Weights of a small GPT-style language model, trained from scratch on English Wikipedia: LayerNorm before each block, 137M tokens.
Each number is 128 + 32 x the weight over the matrix's rms, rounded and kept within 0 to 255. Layers, rows and columns count from 0. Numbers have three digits each.

# layer 6 MLP up, 256x64, rms 0.0883, rows 200-255, columns 0-63
097080113117203137132060126088117085161118095079172161128079100144158115105076104108114154153200112123092116164184164083096106202105213096112153047100135137159142107174107153071178159168160138
097116226175043175077103110154119034166085135130126144193119126194170077141091096107116109131168210145155129148126119111082102131117132176126101064121132112104106141162116146124153157062119132
173089193102127166177181125141077124149137143165074119144133127129161157081125069106108116122138135135140116129129119062165111117140125101129119142128098101187135117125166082072134187086135116
151100162123099157130139053209131100148104108085120119161076141086185178046141133127077206144109175084108187150093114159124203166113178117100125120099125057116098096177081094137095169138066061
130133094095128203127157091073085159116096142128092142088157076132161103142152181135179132133139121100164123120129096176117109125207163120104139121142124098134203084089111139084217137091149134
136117084137135130109114114097113136146108178086156136143087124109125122156095137112144127162127102121085146116135155099127131144116091136098159191116142215103184138179164151088084149149167119
116166182135163128104142083166120122099071029057123110129163139123136066111162190166139166126124088140172120143113130072111146172130114065155095131133091148185177100105119113116147153181100084
089056130195118162101154152152145197165082131135149134207151114166186152129138196045101122110152162138138128105142174085129132121203120122090116085128120104166128074106151135015212110103120135
128129110082153134107164138133118195132124134125146092118136166144165133150068136138030162116131137104145120131113077091116177151128147136172109090153076113116135162167167120076125169110149118
111135175129211142170149072159138092146106178109121143124106122128191137108090113133108168124066168141198136124144146116090155150110131171120202163141077085115139136062201128136131125118145112
091107104103105181143101118070065060088135070122102182150081120152162143100172104088122126175111164118119135082146100171101124127176147113182201091124166123143118096075146142088131120079118078
162089102101148110117148135139106163181123108128114169149140092189133105127145082148107110109104149147143125108146116114091188131082097141113120103109078149115112121130152120168104112118148118
131134122102155176055118129110144126141101130150162075150107132127093167146122106160139144171114140074093160104104194157062139093120111178094052127076142150157141104116095088141107144160125087
101163187110176105187125156154139162217088126107098087144146113188164133069089190161124189082121141188109086111153134143185150120119081117106118053126124105170122138068155102031118160188152060
054165153150121124108090087100126140114143142111121080125121116103114162088099155121120113171119134128098170160093122144166083086155168071140101105084163112112144130128116128126122091122129111
150160117140149197143166176132143129180156114111138155115181142147103103151179108155182133174056082071100093139150062179080150111120155144102071168066076087207170141130137096127185110112124123
125154139200097120131119074173122079107135115134127175185144156139092102166140137169134171062137149181121142168196110098123160134092105140115066069046144136111119147102093121124157162116088113
100180122129145162117111146128133128133101112147117104165091103164137111120114125080119166110115144131114173120091142067175191128102122061125134144118164104136079100130082143141134158116129125
155171162050182137106207171059046114130123168116117102181084160088119108138133100156131150166119084123136163128107080121072091173132161114107136088112114134104141140076131156103196160113146093
185122096137157056087168115104093149163100134206114119142088144105167083216133114155104091140150089113122157110140075094099158100081163121084109087119150142106178111111099123142198126198077079
128093131164140135115119173130126105161115097143147143153126156116057112129135167141147142073061182084089154121104111110145058161176173105085145142094160090117102198111156139149149072138178149
106130115145157115100131115157163107140116113165100130123138141159152081107081119198171126076098177107145131145145136100078130064215072155157121100078080184113162132094161133144162152126101131
129097149092136155153126125134144168162119143178177164110080104150093117128140121156107126117125178070079135182139127155119105090107129144141190134071147134111140071118104137108148181161095086
114125117141134118173140095159146122141105095113143097111093175139079117123098125142077122162094154124106117106170143090120075118097104123161112124161153086158126165098146105083144119093148193
142123147117135111182164149139121159142112151105151138121158132118126104125131142172044086192086177141130140085153149143118113128102139108134207123188149139147131168141175164139122146144148121
196066148166058127162122130105158156142098147093102104159148137116172153139163128110146076110086154136111075116149208110095162156154138178131121153113193129151188085113167106123158138210123109
099081129112130107079155119106119185156108174137090114125118179139134158152116106128126129151137103095092150171109164115149108152090172159164100178163126147184097144129160138150157156080100112
086097166112206116116100143115107093115124132196109134109132112150123108107124165104110137135118116146116124090119120065063169155166124108103130097117165078169170177127158164112169147117135145
123137175167131159082141098056087093119100023142177088106160125143127086113101149127127121123170135130120111115141078120097136159162155056133099143109157110132125135155175132084113142062164088
102150202146156130117162130165100106173056091134144109170114167089124110153131115177169130134174144145083090110145107161142075104143086137122145080137069104086170151106117090151137140132110137
104095099149087156107135117161160134133075121131142165167105177114166116128093103177085143126097183123113151144132163159134135136109136095082118109126180167123142114139090180111070133154166110
128092191136164173122125106168153081114191070178138170132088125134063145090103070192134136069098138093111121148133099126101198135161095131120179092086131055133148057166158136080139111113092107
110136177123176102120113134172091138128136103160121142157106087182069167165093113140031106105093110083110130173148107176170173102112065102155107112127093131154127155194155093116130129131092135
112146150164114150088113091172120115126163162166113104103140131161159123141128118111132089192111122089148196141172119164114085154119091095164130161100141063125183147128161130145109115118138141
104154114207115086084167164128123087160170073170110110140062066165091128117138189121098157094098126080125186132058113166116187133185176118138105087110142154164155114139193114078090130143103145
145131160107180132103134135109175179169153100132120073154145142132062124143150169111127083130116161085124150093101099100115063119142106172089142080159172161170132142144138175148130137071150141
117111112101158189188160120118142135088128159121148148122132139118099135173140110128107062173077100115045123138145098167138097132169139112111217112110127191115169134149118104130151123138099132
099167114102084155092136124117105147114068128145169154140152188150109109148127127170085162139127112117124182110151138142067154169158129093139101152090122118088094069100111125110120106094092121
094157213113100143045134114135086102139094102130128122111123096072153150108143090085100172082139216097145117173111092126129156153060155112142119117114066061088106192100113140122138138078161078
140117127150160143125098106157150126131157076108105110147205155132096139116085126134142083134096127174124091122168121196158168092137135102188093141103143071095152087105048062151120098131159124
147163081127075120097133210080135144153134155082108102154137173098087190162120079205088141124060148105111167179148169113100141103172096140146119146143146100072151111106131067189184106117113133
146099142121141143125130128159072159178122126121105153105070145109103135121075096200146140107117138113142120168099107086109120043125042128174136153115126138151136078189151128108151150094166125
085092184152110127096197127084136138168171105112152113178166155102196143162119130127132120103102177156096077110162096089174148109118179152119109099134131142103149111168159073189117113159109100
114165088100191096123131134088117204154133095115170138148086123132102082192068148090112120111146112126098143088134125120071137123143136091136113203169159074140167088153134095097111120140162104
099121122163100104127094151171190163121049195116049187063092195113088135187139142129073081130126168150087149116155109152103126117093133087136167111124110130084140186079142089158152131113167108
129087113147112092142158077139151118084107118114190134123158139133109162097137127127083120178094156077113132126145082086092155154093160095219075159122143140110169134064110118149160161151149053
119120178158162169155158133117142160174138093092129096117083120130087103131113148055124144092130113129080142076167149167105128132143123147129118153105127110141121108112150110168166191178143105
135162162060186128209133098130122095124150107088093126100118106118130120160093153124135121117148127097140149117142118102127154154148081136127150085117094166206159167119081080153156126130120084
130122125202184173056131111078162090087113093118106124160131191185146100144162083164149108159197165104149160125183085121115185110146161101157154140122142077093180107165133117158136102062091106
101140101080127139132158172150138166125122115072143160103112150065169117116075099121098125156112166143119101138109090143086150139175164112139131102010139084105100144114130172134139116175163132
111110127168153149107175119157106126141116118185144148151099139167147110181160146130122147110131160100087172091128071099136130106187166108087116173117135149127116119139145182153112129086134171
158115111133152166133121151155146138136191178144092125093177083155129155097096152101108048102114155119113140112178149114139153133131155146109120147129099158161163154163123106110103080141122128
160139153103201151117069081098141103115066174119064095130089114110098142162090160132138106107156158141133107091156163149127141099154149134124143102146157128080132102125126127112115185134131060
148184101110147069101136085140120157187104188083108053125120086101139128091145102122128105161117178101134154107144163118123140129122145108167079156125124141149129149119096116159108063139109113
136156179108182134092173078133116152131129101132169101154126119160087116155181114141110118152108124121176170132144083112122183104096106202149121121128140094150121129089147174137152105163158049
121110164126147150123102142108122164132096144130206167153107118094094187167136094128139132153144151112148160087083090115089103137134140126147148134092122065122124153036158135132126135135155090
# layer 6 MLP down (transposed), 256x64, rms 0.088, rows 200-255, columns 0-63
106064116107121131106131184158077126123141088039192121158082094122170112104150095158120056180139131101155112081121154121152151111151159114150062126165181141152187143192144125161151102163098138
161128163123156172095069170115176164098167105154088140084131078137078158145148131116164161184100114133103171096125105090130141128132105176089161114086118148190080127104138080154191088100100153
142108143151178115094106143134110114145111133130106093090098159195099091106083155173120125126093134178118145136125065175069193149147126128094136197122151157134183098160083134111066106163142089
247197115207096116123126067182080148064133090126170158118165158115101210080141133171109122168158103154113159161191080146162194158115110156093124110040150133139091110114162079117124112149039081
191096149149131141108131127139089100154163123105112097124172104152065099099135136096183124123168094104080152156085167124165147168159131113136106107124154095150064150114139184156083136101069135
086148135112109112113141095167165124136124093160075093117142110131131149149140101152126108104126162130162104137157118180115156139139148133143091079120117075130114135104126092173181113104103160
150122097091128122146136119092102093135165165180127125170099106171101127133101126112095124151118097071140142136093111180187148126125127118066162083160165146099105081155202139129113151079140167
136189090154073139138040121116148140156172119129096148061135094123148104146174215086131228155096161174108188152106147167140078122202110050045100049129065113107167152125134142111166135115118119
161150129144131170136138093195132175099099123147072110071168157090170176157112143135173119105133078072127110116157069143144189164107092165114126099095108180153116184100160177081118108153138079
160176189144117096143096078175114149123122132164142145137076080154151098093082161173140111098123161130099163057124119101087083106129132027146158182162103165195120128143087107120120126140126114
184109067113139134141141110192110163131155093133135118103124129078126128125107178142142085168175101112140164178100172137068105142142142118141125142103128139062110156138096050145123123125106156
124158137147072191189099144143139088104105125108127126187138142152131087117144118107137169102161124122123089226124125108114108093103141104125123141123102116091106143128096114148081156128143132
070105151138110068150159125130150121113166120123130172145139136106146104122142197185103100110160122170155100187069153113151142079137127124145131123110172148101089092195098060081091138099117154
108153141060107140165128214158155102219095106100196046102076083115177141072150089167050185193102169156200138107099169156150128067084082184084139065120119083098126131147172140153117096145166123
164121093130147126148118183146102105097117118133143177120108143132160146139138114146118155077134114163179098137144144084098092114115103178124111120138093150123096101093166089143105171118132162
177164210097117073173094121196050185121173061106202137097171134189044096150034075163170111134110128148102114204181094170191129126158083130178087167065019146141147123103103088177135162125094073
131123138085137104127149144109130118110126171182107168113106092119178086093151145071151124154086087147154126071122096138124097117096148154139209157148119146108148145074142192104119153108161092
166078101155096114175113141156127112127178136090141156121126134070100117136069126147113115180119101137187150154089166107109150140118134147136167154155118155088113110130153107142097075120161127
104215098094125172126066165058171118203085228159105054165091152143186164070147160088134203137132103148063153149122036154201101115143073063120110142163125154057083109093054175151129156128152107
083116192105085122131119105127156119126136104121135154172164139102105152092110239098165158142124108112209072157100176135179103139119070076133121141128105139153128094163148175155079107085157134
104148178128132134131033101132144185162116095088155143139135130119146117096120144072145131104157106159157137138066129119167159090120125128133138219107077162131086073174146140160118119113113142
091099116115148070150114126156121108120118133137157154141100132056143121123154135176113092153104158102134112139081143080115113110133163166168163120128130114107105113104113148067083141180193170
105127157168102086167135173127126135118118098123120111102105117050111175157128113092125085155132152147193105121117107133173114116088138170167148131192079107112111156136110160187122109100087139
183157119150119098137084118109185099096171150111154136183121158154144106124161151136109183140180113145152114121099096125156158052100112108131130126124089154116158118124101107108110134114095140
134132110125151144087111141141134091112100153113122141135167139203123170108118108133173141088166152143141110168132115134119115108156132148145097113104127165136148101150081092116135123070123137
152148174086064146138167127108138130148168152148141103221102153127148138156075077084147136058147095118135149120095146085134086151175118153140151126127109127098055104143152207100131131073156111
112135149161111076138131145097107051155101124157111096133159169170121119144098054127154084107137163161145188098129130096127137143201102123149113083154133129181127111121125158097138119122106143
104112122096187128139150104164180133052117126114160100175121171111162100119118084168115103098124088110151115144173110182156138141132103172092135084121128167093193175129105160156102123072076073
068161138095156110197156094147143151168153196120115117036133170167143139106144160104088096152110125111114131141116138113157067130081153148084171182199134124169086051059130169130135143111132153
151132093116104111182084118123158142096165112115140136093144120150131189077152100054114156121084148126150172114125097116102133119140140125141133143116153142176113124127132174128152063110168125
139160122096183163163097114068115077139130145128096143132091076117113112111159148136168158128203113126140130139112115048123106134185151154089147140132085123152129136122188148120146132113107149
173220209124163084047113150163184061120115126158121191171168146110113143141191093136137089068104133134226035111054142159097141131109146100086158057121214046160112145138159161084093144122103100
080120092134102099148127200154154162084202082125139112113085085164079099102074174076128113128080157167121112119208065168140146173122153162150097127130162109121117142171127117155100147206124150
113103110157121117123128129101109131105083044162096146139089101113089149155162149141148130083146111106109108114118146183132152150143136141136167132132148150138083140097183154074163141162143140
170119137135148096151137158127128130122110139164169105122137065105165151107054017107128161146127112129073196107113120163113204116089161097204171091110131162118176139158118127106118126154122171
071112157154110127096071162124125129130092162129126142174133101129163130125105085137103149068153176146128090140144093165137175079118145124170138170088094139138153128117133104084171128180137150
115146150153108086137090144147117151141116081061144138084110123118101118151109140124187163115150175132143166111135125130136112136122088115111103148138135095142079151161125121107159100118129127
135088127187150136153164135135149151089137176114093123106096112143136123087113092142147112112134097130095107112116115112148093102136103169126142122146105148186103143154105160102159119135124160
146086069147110159101184155131147080129189114191114064109160158094215164159131108147141086053099088151164176195196136158159149125099103151169088109066067128138128146113061135125143216119078075
130077189136107160113148127081104146152142148134146138148080082126116135154149127122112127116086099082165230125128165084107135124089123170128109077118142174106101148133185134103161120186090131
131155053135104174151200101132196152106114145184131129059142132079147121069137105198196087114145165105068113144159126161104074109126122115055106134166098130148163122136130151126092125092159145
142110134133156140165109075161133124131073170167168056126106173136127125071111170156111070128103155105169132114160083134142178188166147105107097209111115085145069082133136107142111114100125150
183191084135181137080149091080131156099148158151146106086159127123111094126139138116140140120102184120085182081150134080155076112143094119115168118141156122116163137154124118157118109150090112
136121125117095082144176116122161126127176161117154181159137152112106090113132113171172119161127071114135123089145099052139076101136158138137160114170155141093097139136131139091154108180145155
073124075114100035153119192192113136185153119163120108097086126154101089117135170086103072144206107151154109192071224120086126112152126058116157159115117148143109104154140047209150175123152126
097177088120117114089111201129120160148128116066125142096076121134167159109112135098190145187122166152155097109121108145176137121080154174067152146099105120059107120148100172144082118102146146
127124156152110162114144139121110103152141151112072135153143129142128161177092101079076144059084107161142061196142149148167154110110163117130146159160118112157120168139133104157115107141113138
155129126126175141099140108120160138075086140164138127121177106053071178120080152104171086094160146130161129148180088131163091119102143118126127155096113082155106150126096125160087082134162134
119167070143076024173101125143100095169152101135103112070165178173117099142062142081154144173125128171151202098101070143119163091188157115124129195101204138087131110133081127090139118148142097
111133103121179166086167145080122061103099160077080088134145179103129000130133128123134160142143123182159179132143164133089104124104139122013083108165152115158118154124129148146146100161147159
143176122096122102137138132122103129141134124085093130131141123112110129093094146100129096121157178162133109173125092141160127169114075135159110120146131120110169128146153079122141146174117094
146123168117120120132156104119117130150111094133192150093118159082076123142105153163137175156098158143075124126114091128086119146118157104117121118138123122158155121123077125110180119133131129
182107116132108178213123090111150125130121133157142120136104143115139161145139077096102149116128150117083123142118172145134131087112066123148121188147082132089090115107082124101108125153122167
122146159172116145106107119137121090114137136150059165120117154150134100126156199118114169074101115155147146159139109138105123077077111143091169127078195163150124119161155147085144163142115126
112153118175076121146127126140092049130109156138158083153115124164143113105109167113093149139147148136170092103083080129135103131101119162158163145151115149124164210119141112126104141051111120
125076148137136109098136123157092103155128118121080122135164109153159118136098107114118083078148140130083077152137170168164160052094120138142135093135107172145114145180120151097113169118118167